config.yaml
num_attention_heads: 2
attn_scale: 0.177
parallel_block: false
beta1: 0.9
max_grad_norm: 1.0
final_lr_fraction: 0.0
max_seq_len: 128
Each number is 128 + 32 x the weight over its row's rms, rounded and kept within 0 to 255. Layers, rows and columns count from 0. Numbers have three digits each. The size before them is the row's rms in percent of the matrix's.

# up: layer 5 MLP up, 256x64, rms 0.247, rows 157-255, columns 0-63
# down: layer 5 MLP down (transposed), 256x64, rms 0.238, rows 157-255, columns 0-63
up157 104:165166115176132145171173118147152176189149127120133065132142124114117116165132172172138146131109148092100152079157111096060146124153097126135125079099101102164054106193078163141145144126071127
down157 104:149094152072125119138117193112091111158104119131194189083165094140101127121092124094160174083150117127131180106084154174192119154136114133088100163104102118131183129093095108085172138170157111
up158 100:126161112077117118103086121140132127153136163107118161040129086090153075102115056146113121154152112150168145104159198144137120135201140110143150174119101133142075110136167119155172104156160064
down158 085:197117077149119141119122136129135136141151076117162124129124137138157114169167082161159077108120165156113127092161123127068190117119162119124104126063078203045147089159079140125160105119128135
up159 093:111074067172079164154109073082097132147153150153103141096121200114115076134087129094172177173097143119084124125189128104130156127122077141170156117124083156166097149119110099123178130094114121
down159 091:137150155185092155149150150115123190108121059139106179110128104118110160129066154115155139110186082124052134156119124086158160161077179080099126115113189139146093131134121074099118118124088109
up160 100:093129086088157088117183186170175117160127077116088102132106128146124120113172126138168144173115096110106166139164131143130116127212089172155151158085073088186115089108090143120135100161157115
down160 098:145137146216097121081123127084144130137132104160099139132111102131130151140123165081114064130131141173117107157060075158131201197158126088110153126108121116159159126151144062067142163158119128
up161 100:112116121148093097132075109122161095155106142162156156117180139166113081144168102204128121113041121097141174110093056128167183091137110121210137143126148099118111127150088145122156122158116153
down161 106:089087162143153175139143158206134151130183146092089198132112131117112089144135146098161172102135134113098053126156165164099125097126125114114178133089128132123153113127055114108133078109173071
up162 109:188084098197146143083159154095105132132186164089156105095169182134162168136132130149087085131135168144138183170105129121100180117108056156133115094114145069171078129134101110136127115133122132
down162 104:189124129114106147114087155146118106112099155118095134127123166131122178136094194089141161150101114092083151153138102151060209132132090138081143193097129070166170127121077132156146078148149107
up163 095:129124120101112126138177154180126142126116107104170112145101147162117091142092136153134127086068083142094164133070047106142178113104020158133127137135081073155154141126168130168148111123156150
down163 089:179169054108133086080106092093149141157138146109149146164129126100104103150126124064128172146121145124136183127102091119106188132131138111076145090146156125049188082180131104126172167128125098
up164 098:090144189074104086121120126152135148104113085126095121119104106111148114115145173098077176105140154126163137108128111130091180106134133174180114177117121116115143093125255161174169152131155125
down164 100:158081121121159158116106147154112138161150119118082119105134124115172096144093121121121135139104023115093114122106164216125163182108094150099196103124137097154115143207119099135103135187106124
up165 094:081159143141164075135173115158135114113084113085133152074108178124138129189153109133095173125120123123126171179154034121142137098118091158181143156112125143122136091189163087133118114195155115
down165 081:135116123120103148086063131135177138140178205102191101083137076101143119134166106168126170063083158169132122084104115096153129082121123116131117138153147136144138107170147147148158163049108091
up166 090:121175149119202127158173101139114058141086143138163168122168109123111182106134172168113129095103084110147082122145139102082197125164139091135158145098079089124107121129123168091191120075112126
down166 083:078155119077075128151107110088164114113191202094128129122109114113108065163129065099125151141197101130115152168151124126173129109127129162116092158138140186138134093113126163136069199119120114
up167 119:136107159160169148189158102088108165173150074091078118139128176147145134148099129151140088150117131076104082093179126130096192111093109116146137173046077161145128141152121159138135167121090092
down167 124:173133120098099075084142099123110139091141121171177159135135119182121099107111164093139079147139181166192127150134078124103135175117153130139168120147139100064111129109186082123206104117137071
up168 090:104112190138089137097135200147049075148223134149167153125108161097159123146145165164166154126098103168124167121134157120117089117108148120153167087108099136158143134162165123099087082106147137
down168 085:098151095064120096101109134143116108129142205179098134116111121065128146062123170110132116090135213137137066148097115117111168134098160158113162144070151110154190137155107110162146138146164154
up169 097:135162101143102095101108117112137101218083114093151166113095117138128103096200131161106155138135153129174100181195121060128170129196159103192148125094142124126123092080109135119140118101109135
down169 100:140146109124096142104114115083149194085126158121114128137174133193170161195092129124185109156108144183128176095108103139113102132095104132163055111123066141117098098082132159100148144075160093
up170 096:144112144107125057154118084165153139116112075109111102147117131106158120118158114092126170121185149139158143085071171171152143134179116133138120157058115161136048065169132111112173136133071160
down170 097:096127114098082159119105195135092147119120175124159151161174137122113122112126137116124188109107121127090095114130173085076143129088166165150130072155151122078171097103129046170210120097119135
up171 093:139162139167154182203148151141141154121090103184118063138156135147110132134134115172091059097135105099162161202051101111114140110119062105115135141084141112126126099146155131157128121154109179
down171 087:108121125135098073099139105126097067100132158103134141174105096135066132174155127120191200140075106143100135183139129131139137178182155129128100106103167190146150102127065104139123177139118075
up172 088:151100086135124162128189127168114137117134100088103062196109109156138104168132102196182180106088089115092101080107218078148165072141115148144116122123128108154105156151115132125128143130118137
down172 087:161134147129130139095121104157074158097097110128163149137099132195099140082103096129118131107104127111129118163148089092153109227102175141189085110126144172162080110150199135133150102105145063
up173 106:078196136132110170146093122098139150164154138097096165089102093100139090111143048157129115175187069174097116141096152096137124138095150108166113155036116093139129125115127125126145159160108166
down173 123:077133118116104165161162145179104138175096108160149142097106125171136133120075122187111179071084125146125088093087190076071108069130147159096107134154110141173157141151102102143092155152124166
up174 093:092168156183098088141096101111057108128126143128145093122110158151153097170099097129094093103106159049174153095124107136139161106130129129129162064140134159142179133077170129090143160124086201
down174 090:144065169096158130085202127121117117101163141141108079108111117100130113112173166159091185079054129163134083055135130116122130121162154142129124155134140140081078136172131125093153118149194110
up175 092:153199182125083131124106113118101143141137125080059147089145094162089088181117096136080156119115186167140146092107109102110142097074138121186131107129164197133138107182162156102160147126107142
down175 085:120134180125135156167116133073138096073123170158086117113119085154075173130107148125133167101185093150123102067123148144178098156110175160112099143085089103153110206116178136161093118118096092
up176 095:109124118123075088110077149147153137153186132148087112095137160138130125069187111142070147174115156205124178130159093129120142131171139135140121155116164085144115088113171155132110098214109081
down176 091:153144135188133141177144123106184149128111095148077131121089105133057089178156101134142084075105119112124104106096170164121093110187113105130085126119105138159182135150107184095127195089156170
up177 107:144163121116061173092154084105167098139148092120123170160157163124145079129150151153119054132126137163101127139117135106159172102083078091137091233125125082134129135091157142144144096154158165
down177 095:165135113160128134133169177091138117108154107129144165121116144188120153124108188140095085104101179125167114071076087163118148081110114175100128111119138134047142095156156043137077155131155143
up178 093:146093182096165128177152104190109113138127111091094168118143165129110154061174075128138100185096169115096146142159067121089151130160134128143103159120067096138130094160131147068162146106074119
down178 091:151146104143121112084111181165104121125130162163102111134164128144085071137127135087125094129117191124147078115129111134111157224107161146081163079084103163050083147119160110173140170117122122
up179 092:160098102107128081097148136129160161154111095131135086113101182094142139102158154166114154134101069122051151066157100147149184089164125161165130196117082103144114115150096196151122142150128085
down179 092:120148126146162172117100078182162104085121186129119147105148099117125102148099095070144118116149097120080161124087126161144148147187158108130105123103052124179181123132167117130182108057121184
up180 091:147138160171091113122100117176137102097172125191142140105121131073167108082149159094062080182121187160119159100096118161151130102147184119097135171103142160152103089076151162167142144163159120
down180 093:101132170155088166113144154164063118123148116164133107147120127083172115167096149139087131121129118142104120094111158139141095101167153153124106171136112128240091172110070150120062073136146175
up181 110:176219155118118132127172089157122070126090079115160152181085156127130132124123154134140143121125157122117118110167141193088132093124096091134111154112119139118055109124171190121144140096097205
down181 111:140147121184155150179078138130119130083092164105078167126093165071094146105086140103140166109133155137120055076138107149108188120175167126115085111057106158175126145114161126121094154136160158
up182 091:130160044102062097162078139109122073174135149153177142151132133129145106123109140150126173159072101087156147117109104053138130130117117100127090118112163132119112065119173144159154104174126197
down182 083:154108176161157116120135162183108177114120127102143127092151100118117131104117113119075118110142092131160127199170131154112090218150106168061121084102111096098187148133136179060136104136105106
up183 111:159141078151112080096209082153170104149091153118173121122073134089119122125196147143116109157176143128063152137171087068074183117154135146150110162105130087126114130158123147120148121138081136
down183 104:147134122118151122125136171155134138125172108091106121155157126139093175164142071080144115117099180095163129077087128178165160177095101124149141133090185101026149077086079132131167126131130138
up184 107:135144098123073151138135196090060108154138140094197161128159104102179133179096138116155118161125104144138100082177162103138162102129121106126168147137122114128099112052079158156168128178090089
down184 100:164128087155127128126129143122144103181141185157091136160173101132130085145086164207126107127120119146134100135134154091179097024136159050147151101089111120128135148077145169093092150120132121
up185 104:121124171075132115149106181139102104143171152168101157118152103088109141110170088161058122138106169135089178158111148153018108115114102105148092139142082095138124122104141137131197077116122128
down185 096:142122090155084139094071127125159113203144133110182157134112152183124095136171111119185103155110128150116132137090063072188096141137110126159164097186132124088134119105156114113181061136101106
up186 090:151110139138075136157157122094105091171205064146134140154122140110142128121140135176149121093115203192055159120168150150077148114127173159142128092130111103147080120079188135092096142128126124
down186 090:137141170123189204096141158136142137085103153091089088134135133109172137123117109135098097108132158107165129109113131126150133064150113088102115171202153131173118146135128185115038148066096110
up187 102:147176151208163067178143149152112127106094159081103105157173089117151135161142137119127138135149066137089113082123079109103132134132125138171204157080121095141146082143089145102177136098117170
down187 103:129128142061131140140139096103043123091083111142127171105107119147116130172116152125112138149073127148170135165114075152175082115101115126120103118151175148119089156074171138179125226155151149
up188 100:135134138165096040148096081123090102155117138142113166139179127116149142098152115103123149126138111128128235098127095091090132140154146120127194168080118185134146081112141103078136117166175157
down188 098:137083127136112124117183138116151140098161138108126116133106149180106121105134098142102139104076158140080067071076162138156090147195130125060167128137143107063148171185128136102167154090148188
up189 102:163119182169168102127132147161082147116157107113100086125201186138116126188136138137067108132087153105095148106121169106118154135126128148109134088080127151148134128084111133069240132120109114
down189 103:157124126121114111053151079080169123125152114102089065151170076165136105179175148150131090161117112134100156149101102136116081076188144124122140123107143133189146110173094150194091139110165118
up190 105:078154111151131108067102137168090126133183159118132157118149129157109130136119083130120060136160186158072176151124158116048125137127108112150183109130125092128104117185179154099148056168113132
down190 108:122111171148061181147094145102097107081167045148192171103147124137162123164134102176126153089098104130123147138125173127083076126106147172097119181129122163046127111134150139117137119113113159
up191 099:090157114152095071158079103083124128176072111138129171165146132111123092204102066144187134171178144180135115091126160079128135096135134145165100095121150088110093172125146153115167133147119087
down191 096:131108163117194173136159092147084174108204182076124128119134066143116131137110123092106164157126041150140156131100150125150107068153180124170156088104099125093119125106151106091136114151090140
up192 116:067187166143085129123182119152139048087131057130108140121148130168086132169133142177170116122087112191141156114077186102141125098163115106150148151111103126168103135091124162134129096122081147
down192 112:112108124110127113115226175130184186099193160150104146125089136156059109141146105162159085086080127130157152139153176109079117111145108076123149129095100085130123128163170110103139086112145112
up193 087:148087100104158117093188144074097081157177090107159183151146171141129121096188126135170060127130086152154081142130139132060161148084141146160151128063111137115139138162119190129132113105136108
down193 091:153178166136123136146135135079084119142089185139146137111133080077119174094127132111129183073154111128058178121080158102188065149191167115123108112115109107115147123109142138192123126143173108
up194 094:158144119162142108161100164136131168175140106076125135143073124177136099166148092122106043088121122119137098057094098109130168126107068138168087147134132172155173117085179170124159109164137090
down194 104:152155138121126116149133156070113101101106138101129163106179186100053132138119092132113118133146133147122123133100113100125075233123192176153173151201124116113127131107089113097139079177127104
up195 095:165156110180134098106104114107079113142153105101078117131110112118078126171107136153134061180101142196178150123099168116102155147076099162117143082107154166154101136081108091106175129096085187
down195 092:155140123159133136127139165161173138111211157092130045150179071100130144115076143147123188117174096129167107138109180102137104111104115151140082162123130105096088122117138160125141067061125154
up196 070:137177141100116187106179082106169053130140127148112169154145173084131110093171140137038114098133083117117127102138116086127152132173060197151093140112126142121081110108127138121122131159116088
down196 075:122143138116147158110124123113129106091150152131127118176122127135114127127117121126123160084123104121130117114157131118170121249170143165087118132210126151000136127119110121134067115117120122
up197 091:177057132163090128182103137119147138176150078168162127147078108130160116148120083182115092126103141154155155077073121121086171154129119107196145149114096101120066101121169111151119149163101090
down197 101:115134106157125113130084133136136110111118172143122163169118158116205157122179118138159143141096127090130126137127124135148151065149082150073089188157154131132134119100074157108002155108098150
up198 105:135118151094102123127134159140150116155148028092140096160137102120120123182083092188158077161120127173152163191124183132095139100173102123175130098137098147161057104116159107156125087123146114
down198 103:094171130117149143107181130122115143193134148159184141122128122123159143082196175113076136141104107091097142151092106114137108091175114123125067124087158145172179172078096108137151106077059129
up199 096:117126120054138120103099143077110095152090122154172158117140109133137107136141123097070127122184181136146193145073107146130162131130103113133160116139073063142102115139152142082210123208125135
down199 090:160086132128144092177112117081144155180091213124116137126123090210145112117131104129185144103106138148100112115146059106112142135120063161200108137157131169093137135078081143147126119135130089
up200 096:112195160101063178136135051134176104132150117163107130088111125129172094139091118151109137157133135173167162154175103118139163124151151075144082126107102095158138075077173148089105143086104163
down200 092:204091154129117172137187201103113100153054172117128129112145136145106156128091068149141136148056111105118115173078167122088152145119111076118167136105090109143161115129100087145165141105134150
up201 108:091126118112137106188117087148080174172145081156141118154165100119169102169056105146081137122145157159095111087129152146147173120115113108196155063124059141165071145123153111125117161153119149
down201 111:127136169187129176116090104086105101107173121130090113139131112166116168127105105197102078082105206161159088116126147166111161116168131108140124147141156139090119178108123041157104149101089146
up202 090:093149187122130144210118097166100127121128113099061181115194192106140135097150134085138136129114077153131157088089147098143112072145153128098148204084157115120089111137145143118138153142172120
down202 098:157128098127161105159060140054131159099133129125081139141136168127116162148138075140082195121126173121099059111130153177117139114150094120065110169153184138160213159134120134134106134109113113
up203 099:129147092153148116117160173110143073131136105082151143112107103110146048199148145126081100179086183105101150136202184114137168106095063154115165090125111092111121159162151115108119099125126147
down203 091:171083119084086128117139169149182189148104142105130108140085129118158052120165114100188140130135098117141102133137083151129104117136156132121147155162055100219139142104112162183076106123106128
up204 097:071143191154052128168116145154138113136176113145189156105137150074149119149173095146111138155132126114115144128177123146140152142126153099129085203050077066112112103113163141120125147096084127
down204 095:143074109189152159111167180132116121166095138112131057116173151114089122108116123166132130129082128091082136086105219157122168160133135125080165109141126183072136110136104092110082127167157148
up205 102:072153123103154121154164110132165050146139090073179117150124085132159088168137140175168154116112166106150120099116149164130171105078141127165109116133173120115094128129094179162164091095066070
down205 092:094097156097130028188121152144143166099089132153106112137109117107126120079152110144116143145125103153198123137124148145074107102145162088110104146131086172098085166160129225154130138136102165
up206 096:114113182105080101159100103173105098161196146122125186115118169104106096161162036104104110168119127146164127135176054129123131148097131126164137125106149101144068083141169138153117150086136105
down206 098:185079125150132107112151153162135182118161101113105106182100140190126149067121111105140161157113183126136120139111090125097177185177143113041104101079140090111104163168100124106094127128151091
up207 115:041119114151121103141157157133111136128149130094145130073180134094167150149111130179142081156093101108135107148154111052102139138227063122122133160110153142152102073101152107151135093109135165
down207 108:145133081128121183105118019098150093072143124102139114132151140123074125128125177103141054136166133122130099147146123176109093149168102129134145166167158106146176094127179104145177094111148175
up208 105:039152107106170150078109159145107101154178120099100139104116133116112102153123104142086160102148121101148129148170133080055171105129069142169116084149147076128103132119200156158170139160099157
down208 109:120124167122101211175103120102135103129132145140142067167118167132141132087173149078158132088115171076103135129145139194132097068149159103071092164181122098182150117118076139104103105147129151
up209 098:168131190126068085157125097098079151115094081168129111139143129182154080087118116149143131151109140149151129132137174074148222120097127133117167111111181171189154120146104147095156143081112116
down209 095:093107131177187123119149131142185116165110109143108111107138127107090100054153123182143147120115080086050186125156151115136112145066148132104164106154165199155151131150112067147083129130113136
up210 096:058158129204117105191173133102111137155123122089111153053103123116110113119136130087118118134184089138099107153136094056130168115158157144169131149107168159154151094132169126177131119067087120
down210 089:143096126142060129117148106102165157153093097103161132137144130154125105093108106056206158125161092145153080114158092158100098112158069167217107130164148137109143117135104161142085145097178147
up211 088:139150062167097102055104173110148132184189137081148121110132132070142118084175152128109134147109191133151162109103081173143148090153070174115114165126128080139090133183148129126144116125102129
down211 085:200122128139135136130164108139113155073130214115108119107129181094083188128175121117150116116161111128169144075135104122122069090186146112100078106178135122130081141097106192138140096162123102
up212 103:136140109134146129120136103193140159123170083136160133122078117060124081093149187116117123134161132181137157124126119094096132108144154129142068154075161158116097065140202162172171096138183094
down212 119:111120158101160118057103096182115162193139161103161098080164114179123172113145131137130108205115125095085111129138165117117134110193173137133187078090084113110149101157130110103073133133148117
up213 104:072126134162181149135157134109076119148160133080112125109073142109175178198118106165073108067103094166088178094124136073091172123089115094114119155133115152148126159078106105088124149135117156
down213 105:177118086109037106108129118129127142121098103149124104118177123128141169130100151145144064122113123098135132085176137175176188209133101139095083190107082125127151126143134182151121151125139073
up214 102:127141171115126083158105150147140068161138083167149154143168202165190128093159169117095113186098108118058126104131096145112206111154118128147112128074069072142128133099146129143107148124136124
down214 111:147093053145139146135175181086161128104116123115098171140104164191139136096099114134185131107101109135149127153154163132061115116142138129083127110122119078171155166161058117181058087131119112
up215 097:115144137150113128155194092152133073156116097115169162172134157124126151180149133126174103142132090194135099058123144106155138090138067097163139128083112100141148116147154197067105120082071139
down215 102:181127087103161145109102140109149164111128080178144163186196164082104155126141126081142141092155066119092117130142107097105102125132110184113111099111139085155083100119160212138082134170151128
up216 107:120138177149152166170122090154147068145176141114091156125114196148139135137114154124122087156113123031105075070163142152155131095102133098119109125090083109161068117108117180122157171155140159
down216 110:132178094143106126093143105169100150153124174128163118173095082122114136071105182069150116134088164113148152183146107061154132109116088104184163194121115167152155146109145096128099087067135138
up217 109:099146165135149170117084171102096113171193090156090196092124144113155087137152186175115127160131075114161135155080144155075121100086121101140146149144074110135126081144166150153181125115085109
down217 115:147080131155168139155169079153152112123141135146177122099098103124204125110167106121180091101153130126091089112134131137166072098149166133117185154081095125217143129135121082157094101095073134
up218 090:154142071162119103113109095085091137098111094157147131117102128170097150189098179167166123155140133114108125105135093108128167145140127141159194086051152169187155159167125185168094115119093088
down218 099:108123141106126182135181146109143160128150111147074094107096147143150146142131091142142194149136132086074052116149158153135153026157143134132091107088112175126109148175109170087099116165085139
up219 098:117210190157088148128151084149111102113139048127123151164180124151137096099141095146116125165077173142105107062085125171141133103125155105166139168087166116172147125091129132113099179096143143
down219 099:167096102212121163163159100118182109164137122102105136152137173138108099093105097126110117050155135105116167070147103149070104163108103174118117130158131134162170149171123097126134164069141074
up220 095:123176159113074057140151126113069131150084104173137222180135135142203114144108141133147083100139124125096096158141151152090150113117114107140177139141152089103139121070140141063133139131137168
down220 093:121118120158190124140143124184150142145102138098122174109079114076173092165151120121129129149109095127126118157089156075156097068113095156164152104174154176179122163103103114187052139156074131
up221 087:095167128119149090081086143096160100147187111138137101131147179146126148093180114117091173104172113125172087113132085100103117112166094145138115131046045134168095127102104188167145149128150144
down221 090:184150112138079159151121143110140131138160106148104116113118127118109091089159120174113078148068110181093143124128152151108150204091153160091110046142132165048071165148156122095095138134155132
up222 097:163086133117115154126137104117074103176132139108118129113160179157119084102187117158108108057165118130181150133115123141120171127108129085161155155051138213174151060143125133157114135076125142
down222 117:098088121115122146213195144084152124103160150125164149156083151134165144136125130138127130092111114115109132072157148130183096065088121090138077122182156108064100200104103122158148132152104107
up223 097:147151100189141098103167096140073139131136151128124113158121113106110099144084135159187115104104093182126151108101190025155161124104091096183133098137173124168137107134127139114155079120071098
down223 103:155103138144169162125127127169134123029141146181142075149079096087098139118114113160213111091141122135094178120135158148086134135145116106086073141118119150138108171199117143161125121117153074
up224 094:143080149136126113084109161117152101149114099150139152125144193062140122118186129181109177126142152126134163172146138068094155116125111132121101126114139094114073095152151192162184116208137066
down224 087:059141112141149114101142076163168108139099176101135066128105111120063102133145091110150069152135099103176184120095124118136118140174113137136167137152141154030136120139171188152129145125135175
up225 088:130131102159143199103151063127096150157187095128061147095103137150076088135156119155125132127166107114037093122093161124080133116133109141173117116137092151178151165130148096134151157064147107
down225 085:101129190155062143126147125105177129123091085130175132169146111139124138124164104079145148136145142126044104136127142075143101060114146102131134161136139063207162170189120104153116105110138108
up226 114:111199152128108113121137138066127100165094057159119137111165139123138158123107150167135082178129120165136150173041123117090112097152116110176164153108107173152139091142192144129105097197126126
down226 122:141133169120110186090179116067125152148114106113150057111128076127117152111120121095139099161112160089152150152128098132148161102182118159064137156037203137121141158095113101097118133132148177
up227 107:093186120144156090144107122142114130178095163103104128109108129091156148157173093161135160163164129130129146112077092097035100147150065099156134165115095113130097084094133145121182130144073061
down227 105:116143141061153119128122146124169145127093168152094161085151095157062123117133148127140137085122066126117179162138129123177104184141107100143146122087031132154101144082155174160164142148163075
up228 101:160179171206129101179155064182106102133134170063044136135192099127149137126117159146105101107109139143127143153124122088091116132091103103149113151073126154154142133104147169106142139156123176
down228 111:100089111106071071168145153094097136131124116123090171127140129102068158127145117178124155115110167173150146157111154109123119153132121123099117157157144096145065128060085161064119195143188182
up229 122:162133132165099179198126158125107109150158143135093173114129170109164069116203157158128124180080176138124101079104107169163146082109144120102115179113082084124121097097140190123121105154130096
down229 108:093137082119115086189182179139141168158123122140133143176115119142159090110118203142090117072110152133100146155092107123185144121090141084055104133085099112165069163113126144145109190139130136
up230 093:105199110089127156112132108122099126094132126107170095136068101182120127120065139218173141118151131144165092037128128113094162134121113142156161075105134075179121150133110143159157141125097134
down230 100:120119109164116165126142116189199128104136107122120073141104116123059144129123124143179174105142139108036114107105167160130081120147141109069157107138085175200087187138129122138131101100119137
up231 110:140137124127085175154170154157118139119124079139175135123101183104121076130117121168172060165069186139060153073102162102138164128127080141119146099132097122128092151138145116061145100177125166
down231 105:143158136040087080131120157147152147153117152071115137139110150161204097157147139173156173123088050056160106130124111133133112104199127118086096117172105147143149127142117127140080130154127114
up232 106:121123142137166095102133124120099112142135111144119178126159139118155159230096102117073068139168133150106138060122148149131143044071095145148123108136073110125093163159136106129131086198102130
down232 102:116150073101138128175136119153093127121117083114122118154164108126149154137085153142176124165111148104102150132191134102129105079114096157154132159102100186212159189163125063102111082094137063
up233 087:141116128137160147176118133140114050180081109143139180168160114144139084089094155096092061088105151177130185173139124140087171120135153043138148153113156136151139117107186129107136141134118089
down233 102:171153126117086122084136169153093129114141113126137085115107136136080181116138112064169139161063097106087147154121109123184053180132162151082106115201104148174123143131137176152083136127162143
up234 109:156167123177130147169120087120115106190131122081108138121116117121183130122152193117148093078134194167130131170117147107100097115136106115192176134120070111137076067116167140099134073148182108
down234 112:118145136176143096128234082105177122131099087134118122119121063113164099141109195095123176123115147141151125126108134122109115127157167151158178113072131151128156063148063074157113122137116154
up235 090:106141064161072120137151122168142178191153162141054113104138098139139073153130085167105093161124131102191140114071109138082161133065123139208121093129134115145102126100150145108116134119109100
down235 092:075137141113204129135110130158142114114115133154100175144142129122089120165073117106143180125138094074116116134151130099177165203111154109135140091072119124161100148089058150090135100180186084
up236 100:131194112117127128107194122144062080172104130146186124136124179084108149113149121174105067108121116130132152074147133097124203129162079144161167188112111109128090095180103128111125113137085133
down236 094:102134108188199187170110115116136079101165117129085145128120157110132094108117086156086130105102130081109140121144169119129145179195182190061121164169118092102116090095163135130102106160121122
up237 102:088125185187138156138139144109150168178153119131094070153118175084107163165166113117096135145102111141168125112130114113088121107156097105153110079110097103128102046128107151113211118148089192
down237 100:144149158106139121125214107137056068081129157132144123146172121188121140099095139074104126141146120110116133135118070178096125131141204123112111188140091151120171153086107191128121111116105085
up238 099:140158151127111135137173202130154123128182086116179122071103177109178147132162097144051115147105185127110109174170126142114101121102110163123076194078064127125116126114138123114148125078143139
down238 106:134101177129125117119106138096118123099177180147117094088095143119076135098105117167130043170158101189115170127117165154101117180108154138089145098162126139067092146077179099157124127174180130
up239 117:113122132152130116186117133055110111195111103071099064172135146111170176170132101137143124135143107140176125071177200134107156120148135130139151135089074157188104107141114149117119147172171146
down239 122:104176137221151130141110181169092083176143112119118069147113058152098139114131102097106105134097173126172134144124102147114172132114104131154131115173154179062132070119093140123125152100091165
up240 098:130119124105139131117109143071140104151140132095069219114120072091131108131151139152180142107172066163123164150143121082138116117176121125121169163111149112128087081110220151120152087126102181
down240 096:130133138159144099112148107099086146062177176121173164099078132156068122146126139152157115154117121136147133094160109163193119166102090068165056121112104083071165173122110156163116130160099137
up241 109:098097111148115115147125133141085116124183172144073133099143108142202149175088057164104099082112144132132111150129118099102152112170074115224143127114134150155081177121161104175137090137106110
down241 119:054129114134124100112065165115212087071107150175113151142116181153128107156155156080136085145092117125142101090180143168131140133176106135077126129090135109183163169140090122112135129161168121
up242 105:102154071184142120148156090157119086122194104133128117163128195077120091128138116127168160159111149162074149069093162101155151119126121148124128099067176133193089102103115140074137119113136174
down242 116:105145114122156141089111096173164064134131133127105132070123136121126077111129097155152204165163178113137147138162129175077142099112111110101121105109165149213139135156148147065081132155063155
up243 102:118187218204116122132154112110133128124168096115076173108157104120152139116133136153158094144174188155081130117122145070132154126103103114105111146084123165134076103109109144111152187119060157
down243 105:112109092115156109152190138113133154171070172164179197128143115133090106104127144100156142138095149125095107121172157142074167102140171143114138091101109164114159179076103063108089122056139129
up244 099:084169162160178113142096105120158110153189103128116101115122132122162109088120165164108096140118133113087094115063172026121173124099133113127147136123162170168092145117124127109122175191065138
down244 097:055108124169119094109133165119158136152167096138128149154190143079114119121161135126112132091094176112163095132173154119106203142125104073087102150156156093112070172150103146167102139094055128
up245 106:083149130146130133129116115109134162150131047148073123139096100131139117140106088164071120108060129060132180167101144101077138139142090100161108117112148058149160113149134123214156162144103160
down245 101:119139096147098134160090118113103119109187112058117114161085145154126177105116165116121177146078107117120137169145111140102177089130180108131139093133083144168163185202160065158073103140104121
up246 090:140113117176151089181099119113049099126134177104114148170105115152129116122089200115118090128151088130118129114072117113097174134078119098133228102120143125143154129124132103149196120097097176
down246 084:088153088091053123163149148128196160132129136116092131116140143105058149126166106173126144079143179109174113161154160145119153085130124122190098105120080113115087161083120120095099159125201129
up247 095:138134135118158174152067134085061103160171137093083149144084130179128058120124147159181096153139121135099117107136220140124124116101144120161117105109140124166154151152124131056157162079167148
down247 101:174140087110147111165130104100154115106061124199102140187174092063114137141136117115104157162175145127088125098142069136213160126073139093129127111169161143107144103148136114101168150096155100
up248 084:079224121105135117138100101092120164134119128133103103118106140127192101141109155119149108114160148163084141140116209074153141118151059089117127128152132121106126086070164122068167110176098102
down248 092:197085119120187108106127167119082100087135139146138154147129133114091152146132187131152122151122075098151112158089079085126154099082159106153151097186098174092115219124109156114105135083162126
up249 095:114175134097095130110098179170117091131129087113131171132133107181165116131100169162068136164211134124138125069114141151079175119095095081132159111130093154162174106113127105129127169072074157
down249 093:124050184089141180095123117137119134078110120130169150090094092157099134112112128134137153133104125085116154097125150110145137098194133179169121166059171123146134178158068169188098152144117094
up250 114:118159185105126135100107124133117116179190096150123148125181200142174121067134178158121111189103135178142136100077163136106121119103076117120112152106093065150121082103138128071122142143119186
down250 111:144081137163155153084116147085172142120135124175076075125129125106161067150135112108083103043106128161068119135115136149182184117151197158165121104103131123181147163157141104100106165122127119
up251 106:112159104102096138114145094178139080126148091150130106082048176151161121166113118162096153185182086104072099148088142111104144121164078130215116107125119097140120161154148147117165087139123100
down251 104:149156146056094090071107145155162148139135164140123125144152099141151138102142101080133177079122076147138141180107089142136107144104119143181071159105121086178140058172156142206139103104136125
up252 091:070169137158112127121118154120148100090109076168127153097109131138119061134107097150176087124130096118100107141139128137168142117093135178158240117124077130150087165164095166137139126074103181
down252 086:156111130154068103109118161135140105127120112190104083159112101141084111141163102133133134101102217100116067149121166152145066158069101072156158145082122138158151185114108190126160123126150111
up253 094:087139189210177098138189128141141136103130115138149099150105177080183143144181148140119152133098124126110150130146155095138162120143118105127115152094048077118099099122121098138139204137066157
down253 094:148136109113125165149160184122143168121087141169050119108183135145094121150066123129136177098062144072138117073121060130104117147144169089146165173137137188135170150138132104099133099094147111
up254 101:074133156147147150116186165159089101107121089121139138146105147103163093190151105153214151172136131121110132085116224062084155119113104157105121131104145086135134128191106133101120149117121096
down254 097:179146143141125146107107154100100133110149127085120115089093119075166122080148152063067067162156140143161101126198057142203136137117147130183145106142108112167123090135139130150153157123165081
up255 015:115141119127132116077185097103137081105146094124073091106158129107112124110219110098110099096119065076106103117113113098123181133118096074134074108079092155100110159077156152077123167146125112
down255 016:120137158107128128124110138144142129093104148130126125130137120140086137120096095103134161108122141126136110137136127151161086205129145126068103143255131126023159140123100091150049115116156157